Weights of a small GPT-style language model, trained from scratch on English Wikipedia.
Size: 15 layers, width 128, 3 heads of 64, MLP 512 GELU, vocabulary 4096, 4.62M parameters.
Architecture: LayerNorm before each block, no biases in attention or MLP.
Each number is 500 + 50 x the weight over its row's rms, rounded and kept within 0 to 999. Layers, rows and columns count from 0. Numbers have three digits each. The size before them is the row's rms in percent of the matrix's.

# k: layer 6 attention key, 192x128, rms 0.0993, rows 160-191, columns 0-127
# q: layer 6 attention query, 192x128, rms 0.114, rows 161-191, columns 0-127
# v: layer 6 attention value, 192x128, rms 0.0973, rows 128-148, columns 0-127
# o: layer 6 attention output (transposed), 192x128, rms 0.135, rows 128-148, columns 0-127
k160 092:527490518384529531507510610518483456476618492521507445462538537635484564583568531483509538442504540460563523437546407524444530497558433503487492458532414505569447452461515626455522390537470452539493459506422540445498450553461487466436517525461489447555505526509474503487552399527483623533494494572505478500502531511502444398453525404520491601539521567564446456541457453470521517525541
q161 070:523551495490521487519495505520489543553486523481447617499548444509627477501558523533449469472467558553597569452464457465517512512448488528530481466483561515509478418580453575511485519598447409448494580565510486563474506434443496593594513506485492492439461485497534528544315525457523494551451551461566580517569503388537615531562504459555447488446554497470481476491589539504505424502461
k161 078:386434459578527465511523497512490566568480566466413463564487550481538487435448515505509523545538542590492456567576466566535470453451570498469449558441523507424469425538505469559500593525495505449556472566574501624503558425440470550459502536397645468464480529550514522446440516465518520420500570492494550511522447571524558595487495476503474478494620472478530494463532501481455446437417
q162 083:473500471574449500521482501556456394487516391533557531477450527503418469567497501525537476483475490536430505544515565462574443514606505451464485513520432362482548488506521438555502591546481552479491429470437538413511548449579553487475515564381501511521457550543510466514587492517468588464520482574480417517437593483471516437425522408518463545531454470477593497398413440535489538561522
k162 090:646544524516412573570521487496468414408569413491537472443601509465510461495565458482463414504492493504403579424531482487475451526522479510491548556509468436453455591553394470546482480531441506531438582475468521464489462528514453446491521534501490584532494552529403463526497545428517564409480426534503501553506538495548542452425423425419532525509420439482495560437447493496539533465578
q163 087:517439436470540530452482571488435404541514473548534591457468539549454545516585429448544500465555525422558422552566600570512386457574537533558482507550438513439477509423482429541460502527448456480580564469456488436429518493521503540569571504491524493489462522449509512504524463639523479499419502521545455509433594451460482527482557496480453440545466537558578549426466477502594467575558
k163 092:570529518523533498479542425492449513484450483520573543488490527526423506349483540526518499497571450478470447599576511419464409505536543474532424450488391426411416498500430511498431470566513517496620587538588558446479469552530551433427604489461541576523519574598499457473377542436499558459480496466512474514509511548500529438503516452506539532489482524476500543474476471560540465431538
q164 104:507424542563378524527471478520528546475493519479414426554563502473472510479427470561412470540562419506520469587558444507467516548470498540434565476500462644486456601441541449496450360470529438534479429512491492489549528542546524406507598509539490614517506590503481526485537529469389535419574455497509522480512473579508459566483499436454513548519533507471480560552542452452492549450468
k164 102:528545529551515507402629494457606423448482507537512457529476493412475415586432528494520482538504511480578525539538498496523498537516496516524451525522486531544535515429611440409539479454509527503459462472528440392447435529563578495529404551531390605520533530475499505633517469488413390549525460503425503493503377554451499543470534549484516548541504515510436489518507495419444540488474
q165 082:505444510574431519571561490511496469490510494503591600542467503487488551507595482432598599518460493544415470443514559510494510508512527473585422524507455383478531532559456479433531615506525503486425578431477505543561537483520508467578434510448476418484398440503529468540456495437547489504454489565472531550436539488511465380507512537528489504461479504453460565394376483560488488476607
k165 072:505351465436393548592466517508476547455470524436527607569546565497541599545501522499491494461494510559455474421404566529542471535542553435410610507462527480542526510538443494468548512490470479428493549514444505543491483478534488512584490414486482456547585463493534515477561485442622531543422516498526489538519560422485472514516519474420528388486472444489576568537433535544594527522477
q166 080:496471508503507495591597497485514577501518520531491572488520486548535549605505377458572551551497589496492503410533505479438581464433510526626454507511491434494473489494480567428549608512504473492359587506476447503539484419492454538561427476537511443488496448520571445524341585461517439551417543462527502512508537447462468493520445531513483520473478475537474428456575462564539489493554
k166 082:406399401503474489564461542515465559512471531533494500595469586575484601522428486495533565509544510592443443463450505575551483484446484460491505478448523506536505455516512501465526595559529459478547506494432438651518461416444534493518515445427558387512491458511535488406480533514519541511489535474509520474464597500590552564462518469472498469425559482554628537569483537540536481442421
q167 062:579539489439541538475444540445544484561482465479537525453510500619506532510517442488468446522565548487496469482481525481452461580432481566503563505442516475478549492452455512633490544499499558522490496567537437444488459438462491622509488547528525461485556407565544517542410529507488463595410615347563458455519476550471564491551422506519476398520516508624513514568503571529478494500438
k167 068:470563486602574422453441452472509519520552482543534460549418516479518452448508427504460499555532480476473463592566504492570422404495516533571414484500451381425416453452477411527467545529553468602516522560529539521517504544513504475481490510488596495430434464583427443447399602507466449438540515498488490455472480507520621542491509505513423545427542536475465520395455481505452485439490
q168 088:498526471464588445461594476526391456575542485534529572449475422537576465392556513520473546364410512556496559407546440516491515521475444427521478527511497434453516486539446567408542579482450513446507590479548553540505473459552519480426428498493498558539410433506548454549437446547546546548435457542530570579529446468509548440511471504589566518454513506498554511446469516501548447527480
k168 083:463440404526521525537501571569442468563482505529459548462499490494504611473496490481510480449467488543559561536504432506529501494522548544441582551459484484472454421394482497466520496467404476548485512483408575558524558457481535557440588465421578439520490537480514517431549443580543668491413573566466525565509480474439383520430456438537496512520526454502510510456507494490617478533579
q169 075:643494510510495530454529550425476495495456455514482523419543502626525524433527529480406454483561413496502445477470476539453456507458462540405452515469499476401548514501449521559559439552492460492586506506618514516488501450459535555448404496543489546382531425553493547530437560471447479509513545477510496564600472466467565438584498429539562480551498399521570537590502567454486532489545
k169 077:497563444555566486544463473529512454510486558582503471533512611549508388529450481477439529481538520357522432549472443526521531525508571517473457452461462462396459390518539459486538510453595454506548486498562542513464532494481480491477349496512544506395540558572485478533567528495498389486442512511468472528493517531445520600496468431598451573498562455446475517401417536476555496486464
q170 067:480461496464434532472541464443536570491509563473462434592517426335516475461453544499507552590513516543560556564506563551461522510556577547477430428456506421534546498508533469520504485453574489524471511515451582571562484580471454432515426479453504501496502454450521560494537500405574464417464464514447497509402476490552518453511429531489497572459469509454314435506506562514504434450528
k170 077:513478544413422508451477517505536593505439525527426554542488440579482542506493527456471607531467542583475481420404582605530572548585463509498593486486600519573556507510545505526570477523507425468483486472530494590470447600425398511560511463514447503476565481475522537446585437446539405536498552455577564468515455480526436477563429544477450441506440468511463496573507509474456487449514
q171 087:604455480456513502412418449446454501551445539469504452502526480484548512525481541547444554507496396481523389579432471510508447520467506607516495426482535537430515484523531459621485473533463565514555526534580546469461595474466444569544483511470523499448537490434487516536520477481551432502540568496507556427471363500556525516590473482569515420481527487557407609447497597525471545460411
k171 089:463570457524525447455442462491492427568418565473508533558446458478496397489552584476411506526472486423515499576443520517542431435522499521512446497456529508519465484472487432594481520478520475522548467480556574493409544540433459562509346522456582496426462510488490550555435469444539454580488572442531539475481418471507551476567399588528483419494590526469405513415499558535459505500456
q172 108:531457444434508427521602517526515516539496525546435528468524396490505485550504449466513582465439508438602518422422539505527604481397452515566389545489536570469575531485521530479536575481461498484433538486532475481443496529422466570472392573482531604483564454417527520502442486559532488566454520538514423513524457413484548447541451490541455521538488465553559480479537514560598400551457
k172 106:485408430426520439575476561538470553547456541565444507499605464540546630423578507546491577442437536545533485572424491491498544509439467559507530524422572577507500514455508509496491497518517481439504496470489488630455497425451538523470569491384609493450543517478496503482458535537561627505465541455495488481540543511525461518453389465570409499497518486580506515579540429517506452523465
q173 070:483478523544487446538542538573461418488437419559459472430546529447511461582471536503524511485410401505390429611537493402464504513526474550525502423505483434405514500524457476592479444514434450540579508474493529453440522464528598467447542541452517533463504533495473522453541514506484519472572522538487457484485520533545590429513517359610544576536518483553624569507589494501503504547535
k173 070:547592556609494540513589466544421465496416455523430409453576527427523391496462474459504448531500494486417528541511487496478446494511546504542464423485473457451477595452470414550483497557479468539536555465472436476531519519473487469414463536502593580450491561540349467521502516460488457503519488554462482543500511487535568498501396367476497661511475513474444542484452521485488497456444
q174 067:498538489450616581515483450502422474484456528517473534499566537563498550596540499453513467485476584453515492578582505472421491473514533543523523393523467412446456437531470505599487623556495514533558521485511498393411486458438410559522478519543503448492498488469541604485406539493450498599443573505581520500497505443477558444590471425549442461533548513581492538497514502551540501606502
k174 073:507546560558582449497482466515424534494506524506516433488467595555486522434488534458510566546584524498449465620583458578496457427529567494529397455455424423461433470516482436570461514549468479560538510530479527546465503559415422505413475543449601433502472518568427468465411531482489558550457552515566512436455527537543602488496476441505472592435535527498474525409448490519501499407444
q175 097:388446489469531593563489547569550543472518468526504489473524541500523544591500491489590448568476501562562548540599555547431531382576484494521404451542438447478453496495468529453546535545562411474497505449425481488529456436497473403471568479435484467435491570485525525486464530494452504455508599545429494537459597469579478505475502519350535536540480484536517479473570392477548497433539
k175 096:555460533505433541518576517467453606456516503515496445471494494521437484482437552423610550518592556604400494519535517515483528558536511455549431428468435472510487502499413557471551530512563495431528560457501438471536460566517406402525582476447474613542470603540497416408458547515502464472559542505508516550470510528573531456444611421507521587532521487540562492500480453460491511469431
q176 095:517517472416456526457475523556439481472467441473470535481490521450493480550552553476464453473439510483499455522472516498556550452457561524407535546436507462449617470544463449601559539454493661563530410402533523522445503520411447540521338474512539484550542477561479496457515521419504568517491525467466473470509432488455554440536396430615495531519506461516470519499403551553452543560504
k176 105:591569467431522453536443537540536445518491471468499523489554476540619465495582517448398569439486545491456443556504490445482477489484514507414548631473572462435486499513493534619504467504528541575505374507452484522529540517440457513422454460547561399434529422514424516508536513485509597552453509452589454420547469559514555527520427483539428554488438482486422538481480556517496525557435
q177 099:440489511503501546496541429331536550486599615489521534579531459463411514406522447513556595535533508407516531461506573510553469497490474472490478532574589464574529520415573512493459518427531494513500509554506507513506482493399513479556493493468529495546486395436507482537460407563556502441414467496491480558459561441464455457522550585489509496509428529518370426505445560464513451497547
k177 095:556450482416484560465441557506522549503560587540496600571418531545443637414508537489534460554521463445544494448429531503462492501515457531495557460508563463577505489459497538438536457511486475508544494599487541528469449557501460496514627476471450507515579520482578545475504397526574516479471480476509507490545540461517485441541555567441486451402466507488490447575589493472468360439623
q178 080:603484500598500474545508535513475505573467488434508648511559543500516468505564511484491512560417566471485503418524508479538410657429465514514528560465538494435448471539416462542481521622433542564473593554512458529461522452461493575605541563521463490486455419517521501568396502534504478541394525497543514498598524413453569526546488494540467441446486477527480535479518503496519448478458
k178 081:482492462605533389577482397493497533556505523422498539597534514431489442419423499505566462530492475577511455566541493509564377526457567507498447552423535386433488531503517402546399510538506502493546528582538510601503562477503563531559503490455611535474497532549563515527479528449522514384489500540472518510447549480527583549491465519514545472438558487442451534435489551502510440445462
q179 093:443521489558518476430500499448527539461544514617465407505529512498500548494406432527495417551566450465473482518518391503447534478503536521574566436562532522543434504471579519461502436449529460558500441508447442489557409471591545442487540456536545506511427516477553462529522492533400497435531459465489505446513551589395458561513591560469581511525484502517517427580661431461481505460547
k179 100:422579496585595512390578562478525408505534516595424459496433483525458489596490469485582480539560463466420529376496499544519514478451462481568478423593435477548540471491561534383521542497509487486532456495487532475519386526521507496505454444560456509525426496532511498493504497582360425530493452495491454487508535524496485553453590534465585572464532539581518469576534506508535480439492
q180 077:437477449485490514512548485412492472517544572509564393421512356497483481429461485603540540442519535444529514571489419478479459523533521466573477513499632532566458511459529517511431470478450425498502474517538535479479554435497510522406644512401496529586534545472461467463520477532546481507537494515572455470453488435583469493402500534473513573477477465511560465424584604559562462521475
k180 094:523500561512438560442557516526477508503495470473557450444356431474493491384467573543502421485520483502525599563555404441456497470589487513554528419559545517503504529432524440470505498579472478551461492479537492478504508469538515528419679605389509564561490619519396481519425526549522511484495490486471515559501457472517488460507461515508461517481483509518453458466566470480487428480611
q181 093:461501524560461454551567525537537441533520479546462500475550503376555424400434597557512477590520548576444496541550479537485452610547436537397511450446571468515427534487507425565459429528528467596414476532485477506565489561574588489465581476511526495502474520512483561480559486500440493366573486537490527459525501502494520562451564449463545542486540476550516426546598502453447507484444
k181 087:551560539547506474479534453539473490536526402492421496449535457434502317503403461528579522585500508548506562434482525498472539552522406527572497485528500460518558565513501438489502491518442443513438534531498405539491440578524542480586522606567467542509473501517467462574543497463468347398542409547515592525476459433521486531482427457466573518521428475501490474525508497476459479442464
q182 070:513509509422486524441496548431525584572484535474501443388466409545525495478534400550501518480485495534529499443453520564509604424479483470560447562537519577526589492516547518470536452460465434477495513448481570561513577517426438511438523547481406541420541485361467461467499501478569509411533470542584501549604481475573421547521480563460517467379511523486399498427462506513540528471485
k182 074:491456492387474543505411520470529509568504601491514508491451369525529555558476533508495491419484518455631504547378512462469521597471501484431537520474541633572448502439484618537496515433567529470459464429512473534466544397527526602533541570433485486521582560461555513536454504492496550470507507466442474572582457476473445489549480594488478450540512493491546513491541503524513511571577
q183 101:491523591488446505561549557413585590423599474463521508584565459509513452522421491505574482580495574473522565477554562490585509556524482455476469477525519429551514503465580527490522487540511481524481431541488478491532463566466484515497498585480474424523534479531504478560502531482472572444510444570477452504516650413449560461466495483504442630507400493446476350440469494525502413501541
k183 112:528490519453398573544461479514542561443635457503402462523540528572479552476487492490550506550492533591480499362524470556424513517553454548529592541512602427628492593491542518487528426526518461506478537509474542563498431483422509464566539569481497519500546494533487450498560531496552522352463388507535494509537625522545506519492524459471498536486436457479462500526560475442454482489554
q184 099:565403553469449534581501498469464490491496508394515463452508516472444443419512520489472587544477591535584467558553460565383468521498489537422519565370533537479490521473407491491494432540534478555486509488636475554492508470503476488548578485604467411503511510608539508563491569368554422489493568506507492557546415509518429525476442558500538500554465453533560495501487526500442527480465
k184 102:510478508484441445546489487469525487476470478411630519529416504509457379500460533519486523455520555488567500517533487502465436576621474417456452484507520457480500451435563440454494504581573460549406528565572489406525523509574617521502484512546435542508553526542516491523559542484531375486501549527434533534456464382501489468470523567567433533526379507480467429445440543457449501529441
q185 088:472517460515485434406526507507424461522536465460524599510493455443519533470553495485462529493412543493477525524565433543522504507523511482479577492487557428439393510600438399548488576545504534497522483530518479445557462480615571601495568474572508531522421546600519501509469467534483590552388567509477517477464380504414521547537517538577534498462534475554567539530504536618458474454419
k185 085:504507397603563409399549487484484503530536391459565512498475474423453461413525505488535513563489480513443562559550446501533420466532500507517463548455470421407455432523522438601448543536394439531521521508409592492580493529518492522472511439560563558438380493620440471517512547532499485456491510567471516521407465470476555511495509527495560556435487493521513542517509577557478496415499
q186 067:439461461468545526529523486505432451572494540476510480445442513529448440513615428531494491453534507450456481579572490479387478485502500468455620556460502569531463468453525494555423453446388471510517434468493490494424534474367401523407573502492587589649506533477491481498448421507485508490493512510571457568540494512526407520488515537572513458485538503515553545494437483451589567547476
k186 087:518554592465538494503532496551482471452519496484593467472432463506480457468486534508470458479521475494604562622574419432508398526522506561471471459577486451463422492424468543464434490539465567573500449512511431398549564471528542526444647555418470486542511573522420565515427466502451571520520472532463471527509393462480490415450485528516458567505484566517422469412523459452460476526563
q187 079:492530546468504556462478528477490586513470503470479440434434484554549433493453451626443461463524500515473476531505420487437493540364482523466615508434503556476511469478519568573488408509466456616501510432570482506491572476402439570432492575476534495571467494475497471464442545433470482446599489488573488500644406533599428526518550500542543472497531481495514558503496526548439558496448
k187 082:471577590545540511469473438519595439522509496512556433502359507493526357559471483472472467504512559439613538574527423446481448510526515525480475514521521487523459491395495479442486483490500532556422449494555489428495579413507545567438540571459521412492493576514376519528463474491460486488565476498460439502530413455517533506449459599488442531503554538448447436393515518470423531528528
q188 089:518532516435601502459502494434477528483538569528491523551477500627446545521592417506487489446513504411533516418466444483468554443400501468534510518527540546524538481424486601349518471450522540488575506486588429500521408446430454570575478532602484457547450453549538464555396508541484456572410493477471455554549532489413477508508521575553446479547440497530484462549497515435511451496519
k188 093:441458441498599470521488548465521485483540597525535506546436563579451605540571485517529486446521463370506457502493421505495490432459505475508501514506433472502423408427534579414477467541554474538551451575510556525555506468526543502435532442490516390547513495543544512457505445591493591504480516500477357464528549562471495509530606550565481563498558548535540397521529494423518457549562
q189 091:487483533585391525491489474473541582473451509429551538498444509434524456472472486527492480566564498523468466545476463525576529570513595544565567451469494505498449529584489474537453410515441417489395559502446519571562561538560500502486568455396514537491474564499478438489491557450560474457542485482532543480469458571583428607484550539473518500386567576398435532450554502569481532399505
k189 116:426452521572426565443500418484566510553450496485512482568407482399517400523412521516463442508490529541546509515508546449527408538578545454510541566538552518484573549522523448520511576495447497422497508414562448498491526416508466540598449490575469500458464498486494566508470503423442378489545507461481546549470408470502491557542494648419550410495524471465560542464533544531432549474503
q190 104:504563541478498497407452510466486407515514485544528520482463545425577529378473538543474431460537428540449532506547447540511369548584529511461525429570526407492427480545493461506475464521451477504570444533504560499543493581618627463449560470515469514510454521542485565552618421531520601421442448536518549464476501518458545505529545470524563503405546551530499503493522613512526480492483
k190 103:473593472584594588383589493509411451578553454440443503432396434478505445407421520510509448569522452460455528477555469518517483467554526541543560522505481416484495508550497442546475528451392506536555518494479579476509501588533475522498487485616502574510501480529449420602514491499462435462448482556554562514466444534419455517544520461462601523479486503452461541516493507528492529461606
q191 085:410443473480534435501542510528487492562587449510368480538602392367477492534463494495568581579398515594405525537587557520435549481580503519507487477448541439456503459455463445552503599472539552561483531503457497510500432505462606402533499496466530562556491484447574479494484432456516546411448532547439505542471512464501540441514483520498555554537483471564463483535515457452478478451484
k191 096:602497543467491483489572590521450489510487464535440546524600444475510520507482545415563570575483525613447548459465562515520483547512426550470459440435516415522469553483507421489537491527525402553464481506417458566588450626448480439507640469453517570481483521516487505462532486457509506506511501551486477499523534451561530417477513392496524588465435451539423469600548509488460436426480
v128 090:481422491425430505542477542571552592454540508445565558509508556447486449637489592590444532554540491467513509530522370447520560507517497460517552500492587489520462395423606482453465534505488507502459492550527466427431475544479550526537459571496546505516574570440545504523517572425542507489576454430447528424538499465466545478425393510501424490483560550457498521553543457497416454530457
o128 080:486567483605577537374474405508470457498463525532466461489496460508597553317485551530552507460612471504489467486486529463503493518461421526495556427499384541584465524495473530456535525435532463477578508508525559529524493451496455569504611455474498457521519520556498489501442401559456487467445529493480491479516498613521463502529556468440582504546483501465548573466496467483600527459611
v129 079:452529604584529442506440526484500496496435480624534528532381483539531540502493585518513448544536440585525453524537572383437518503399517535543427542572470549528412440418505472499514553541465486540401573436494481555479492497473528535539521494472448569529411466494607502540534512524481528563454478532536508534454417477558446568485464490544602571516491515483502541546455500524506536376437
o129 077:516397485413474463545484491475488515489549521409397462515629570505478507529526503501554574487495542425399540494404471529475492435525448534503511381464546471456526541515531503517476427488536473485598403499545503465522440515452453467506498497457542434473540494519427555539592493474556592505575528503485419554466640498517564412429571498523404476570456451538526516499451532567521476570503
v130 093:511486481531582440409433518416526523536516536434414525534484572534596488516405449512542540459442525443590524562486587514493521505498487573529478467486515583471589494514505533435482467422494460480471382483381472525515530547513524489632554446491560496542473540536553481493461519454418506498451595508461530469391487447477420432463416511563501501510489446424540531506464613476523510451578
o130 093:442482572489409532560545550487439492481543479520625521434518471482489511616520471466562491483552532558412387541519557486484391505527503485441435538502437513514451447406509498557517534583531457491475544529563443453409455527459516472486468446430494435467576479432476471554558495511515478561562551393591549471526546472464531471464602412503476486523579450548557478445465432553487513579450
v131 079:493443434558553432441591557490452513469421512538562560441552478424521525450465469540621479442561594447545452462532509535534486341421468514566477470492542522545500452412525555524548374525510487544469470530592491515531547508510469499394547471558504534552435483521527480543504554569515409563543555545510493477442466476590459558512485497507514499536551550461486480517528358524543499453481
o131 075:512521544481468417564412510502512492590474497432489459542500560457470433495543510471472481514530408387478458505547555425523470636523586595500545496506447442349561518554477382502498532489496492549543451447532483491440504519531558534542470508436501456383570478467463514580506534430511477463540409464493529429531491542407543488447506472542484537509489448457395484486463533408468528512414
v132 085:537461478517511513526573442621432522514518504462579494545494546550462517517502460438525480418429533409492544459503499517532586488336478532513511561427382536481552500531464506444620517428492447476446418569472452458532589483461454508467557430484467541572457465443500495526573553549570412475548465528436444457509493493487419506439410521480494586602469476556457536506459515533512555499497
o132 081:456414492504563524434483575536502460443481602409498503526575497471495434538514548518473620618566501468570414560561518493461424553633595489457448481544551498458472473474551420592438546552506533515578573483499576561478446508529534491535465471517474515500547463467553551506561483450469520509526512526550565441475507512523521504605573466527508503482504482499421450469513435368535473474417
v133 093:524471494526439611472554573493463532435440560448457543504499509537523521583538471439501554463459510473525557541481493452549413570583505496513514447412500430443573532458507507530497533455655466517443507374540499460471470467499492606475432424517602628481502557485456540473458416476525497541532500484535422426528466561558499612548462523527487452476518525511514450561509498584465483567569
o133 084:443530551587575491516370418552490527522492415529495504508584515476539377432455494503497451538488480583444484466493414545463587475517405469404502531529559551557445545479474520440551514454516483387494574613480483488522542480559518417504532514493457501535566451500553507552519584508467445455439472569474589497616506519503490434496508477464509523500500497491619544516484466461419516551594
v134 083:440553585450543468544556503454537492584612490443462506466488519447466469396608498536613468437538515448513478586597525520460546482447463387506550516537532546571446435524488479466458408524537586453425474488552554464454496490591486512422435482423572470459586410489508546449554497545483459523484538439589523537456519513523551503496533415495508461537420510553435521466551465453528472489471
o134 071:634383483519467483436405484535503471472429540527529454440486423396490532602464499441472551465556618487470523464440468507593551482477495570562505481424447492401524590540475502457519524428474441576524549424519488562529531502479506494567443525542466499483459462534489554498442559481492400624558546482458475527489528561549480520508451567531519475495504486490498560503474564562592570503421
v135 084:488510515537456505541575561552494517522468533426503570458491505477493467457548522510592444551457592355493504574528508494427458452453486552533504390503481540505476464448476381444462545469559495546468535427571550541481492419577571577363451459424575597481502482477491560500496506538545483560422495514599475579502508478493494519528440400517521428488462573551543498500533500598542466487516
o135 078:548499532527538553464395479498492529431428464494528406595595478550500517521498507469407482464595442567495504525488482468606615518503481542457507550404484445517553477528474556450580550455510548409529483577439465485489515551441415483596499403514458521476480488517531548463437571522455428534500481467491480447576431597492535388502469537488500582517474473409521473548495496423405514536499
v136 089:535536509447495561485478496483570530480486495536498567486421497439523499527616548466556496450596485549573414487604473549527458553527468531585455465563536469522505588413515484456591450502570514554385513548564515456452450547509464481510493510499526493446508517533519553482495435445430511539483539537589565404464424596471422526536492388542377485384501519553450456494568447519498520480482
o136 081:481505472482453408453464530516435491571517506478507486448576518521503541460486471493532509486447529544377607356445461490561502455471497484530514450539503541563442502539511496405452489499552432479549471469486495531498461432567561490487475546409516442552486434513463541505525586498500619449469466503399525595559584532502569456394472538515556501559529397471663524459519537493556517535518
v137 075:456394530460383480522529438543544511565492450380536483515574537501437497484506431544495480474554659353462516495589512505512566433468460495478585472400597525479573429479543528469542485536516502415510427604417489473501543519499580514492459464433568476448469535493457499557506573521565442515542583504490523443474569465492463511487435510512547519568504491550447515516486449510486441498494
o137 072:535545549542653489365441487549412449482431556519551452405489493537571496539525550467472457461523448514532500596537422448500503477499571500451488540513327452473491471474471527464490569421456485538529493419514546520474515490483398528444459468514466485502513431472499483455430428532439488529528455474514522464546429596452476483560557442472526540517551555392433531438478458433498537545475
v138 079:572541565494404484472530467439400522358564489464413570491528502496533449472574459507383475460487465480556454515582483574419420608538522426501570496526509474535533558552522514608561440560572464574499437520519476485457454453574465549557454482484429486473529506526476553522441456470434543508468565472448463474449461562527495527499591473447474502521516519531592459491502413455461533567466
o138 078:505513495415582492447455495527497464580510495572535466442465490477510501450476476456591482453450536586540589440461448557511558452456530463536515480589526541514452464497480501473524416439460548410496549415487498519503588455506460439402553534455538581565519485444468495415440579451565525452428497485484501510506488537585575439571454531556539456534525475470460629478388616577462535498529
v139 099:497515462459590651471500464436507472497482569489475402515494507539494468494524615449570442477482479552530521453553544460546502547468470550560489474425380406451421492519454552475582506441519393511418479375552469512470524502533363529522592465544415547499474491521467495437525496503468521458498430597434490533450492478519503435458512559499486561487463474566468486509549462609516516454486
o139 087:524363463550426442514467514539460531485499505461432579495578534442471524572469423479515568559454504451496386417489510509488459522463479491550434496590579574481546490474576422583473460533514641531565475638477503487489461480520521491553400476467538536488504450483565514561555535476524478490459470447486494407584487501523553539450484436502513455486532408486588514493545539475491383524523
v140 079:464547515459442557548631500541528516535446527476577518486458488435508561510546579518524477579537481540530538573488419459483459421537442455473465510514458563425441536514533438424424515502484401483528620527548449493461506458493449496487423568540580537437597444487468502413488518555603461484548445536572439493648455486506501472451500489459496476453462590476618509524508551495539445510483
o140 071:558520498599465522448412483514532530415501446479418512550573503484584500364509546501435522543539497513453522507522529472561499438430450533497576497428502390559543519536518516514561606385496557502528461494454503459452518566520495525508517466548481504550443613529533472527418391489462462526486507521436558508429562462479428502571386541402530530510470471504382505539555460451500472441511
v141 085:478528527599505390448516616537435531494435505426489524472441443493551493508410486558511510487471454431516529533403539493463526455458541437560443537508469554380573399486553541457475461452566443541563493486523388568525505547485443572458558433555539495536533494475545559480513490536510415484466558531597485436418518481519577546453439489544558411492477594491536525495477452429527548480548
o141 083:484505514522509511630386537478500458455533440535528531556611507495430408516559471492470567514535554499512414552529501492489466609552516578522498508428494464520593615514427408520542527569442484452479523476527539479454488565487564404506558485493481492427571518428488470581585536478499529528550518556524480472469523417480489465551552490504500551592454367503515474497427484552557558551421
v142 100:482502476513510533565502499404533534506459536541452521528486527587521445497469601501503462417546523542505490486422537516433497556494473513530505544543419501453438551505528569472511485497412507456433476426518520505472540461566439431443618412592453493474437487580548495388484492489455560512443404496399442514361503454427482377522468519562551581564521462523578486490470566538503572520528
o142 091:491466561459444435467576470484505487517593534457426519486509473379495589571481419476574566574466553506509549446544488532491386495497428548565446441552561459496525460458545382593482433531557500494480475576510457474463425528518517463563459514510525418525550482456379527615601539432484415509550478480576464532538492437471529549465527489480470396480521475499498497478530490530467421476456
v143 078:444499459534460580510483522580452549534409543397547552557448476426431443562472600516606505444440568396496503550553491452515618461438460441519467423508563468510464339449507485424470466467563480545475552413452518513533575521459487506561473540537593538507516565401541494549506500532509505577548446555456483460466516427450501474492426466539536527454500481550503526519505447517507489466487
o143 071:501494561643573455443488491578481451449464501493492459521585563525540524496520514470419486451581457437505448453426545442493465513533465611494566556436428571488531554486611507519563563430431535421610483565542563456463513530479475491474565391409497531439453452548476507534551540584443458548513527473530487440561436562504466480495574436507521471530494451437549539529417467518520505524472
v144 076:505534526549479397575448587533513509570456482571549509512483481522567511528484466458581472499494505520544500542560546478530590507464495459495497555477487546442519368491498472448528404445581516508474554624424503475483528476494457504537495391481498499523530494523446533564637498549502415437470646495623526506478552469585547511443457441483557454494407485461401485463464457440524553504480
o144 069:480446458452564445443473496469483521521525519553511502492548505537415419492565442522358573493551564452425456544443451408470503457569564532569479455488476486504556584445486508501465493499429405492526471390485579502503488549513556483394559485463560427445508491445432518506499531522431585619567452441475469415492521534452452528555571527533449592539543455516576519526514524512556542559447
v145 077:522517581476499526495413415414493512447498425489455483579441487479574517435433479481438541572483459572503529344440503574401560498529557543527501536543625458534546546519559553531476526519448487568552500588596501524564466540482493525518537505511430482525411495492496543431524495428482555537434539428527563511491507539513447589493489531555441557499539462410562460474402534415478464513498
o145 071:467515472434501524497638531528572511636502462544535453422533470543498487544608489537569416470467485470483539575512514511475499474582459492551525441603450535444448490601433518511517465561465551426459523409461472452471519451505530524458494587578484481505522532540491429525476475476549465414451499540430396603466509431503480503486482548455568464528543576501444492456480506647500522535566
v146 087:501527584448574505465437526419549521459516494546423492552488538495454528465493544492547500566458386556560525415521517425568544545548520493431536551502504505511528459531474487476526507512414442457480434502535524476560475516421453521602427579583521451434496467500500474507481470482438543430574570470592619475645486484517478517434505500576509401491540450488515421540545608509556473560422
o146 071:544391447593449549545578479498494554524456519519532469471381487495523486506463481506519501440489514550408485620463553483494444437566503471533538516472513489527453569470466511533478517525575547584449578476513416458494476447538495467496635531411488522516445508559565480457511468486512437526461508450350474513425545436593523498491489453409444524414521531561481590471535443557526448470594
v147 085:534463353447560533476468521472439517483470533572457390519646509478524475509418478529494551484504499554531490459447545478493543518614493536520502466387462452531500575485557561550555535434498468594539450498488470455499503508532470497526605453631436540529440514633414487473544481487499513418574530521377459524447525521557480454481586535464484499539521491495506473504519455493504542586475
o147 080:402525461560475470474569477477562555589514543546481568515386489483425504522487406471480445550477425440559416511553494501477435566438551488556516541617551577441541446489510412526450444563440546451493507523442498535470554517529547543434528475425533456430566505434546483559482468468487444433434402402585531425525459466400508568548464476513511520428548494501481549498526543501459473504552
v148 090:449481483573557524456464580486566463623417534467522413483560459493509489502446506520603556539524599479407490581510548444625511438549434497434516501378502486493489440473465497506516422517534531441517580513451497522554498458465544461409452484436507520504466449529462480550532490520532489449457530561555484533519568414584540449483480572483520531520417472416430456482590501616454469466525
o148 081:531550537525537456601464472502473526470483486469490536528520581521463547572582457484404490510524428403484438484488444468452549523421507545475440600458441482427503557489467506474479599428505487576515410521509502489488475553519489599539410453580477441484475468471508468547549540597471479679527469459488513429541499550401442566494499449510449511461564600548503489529545475435550452507574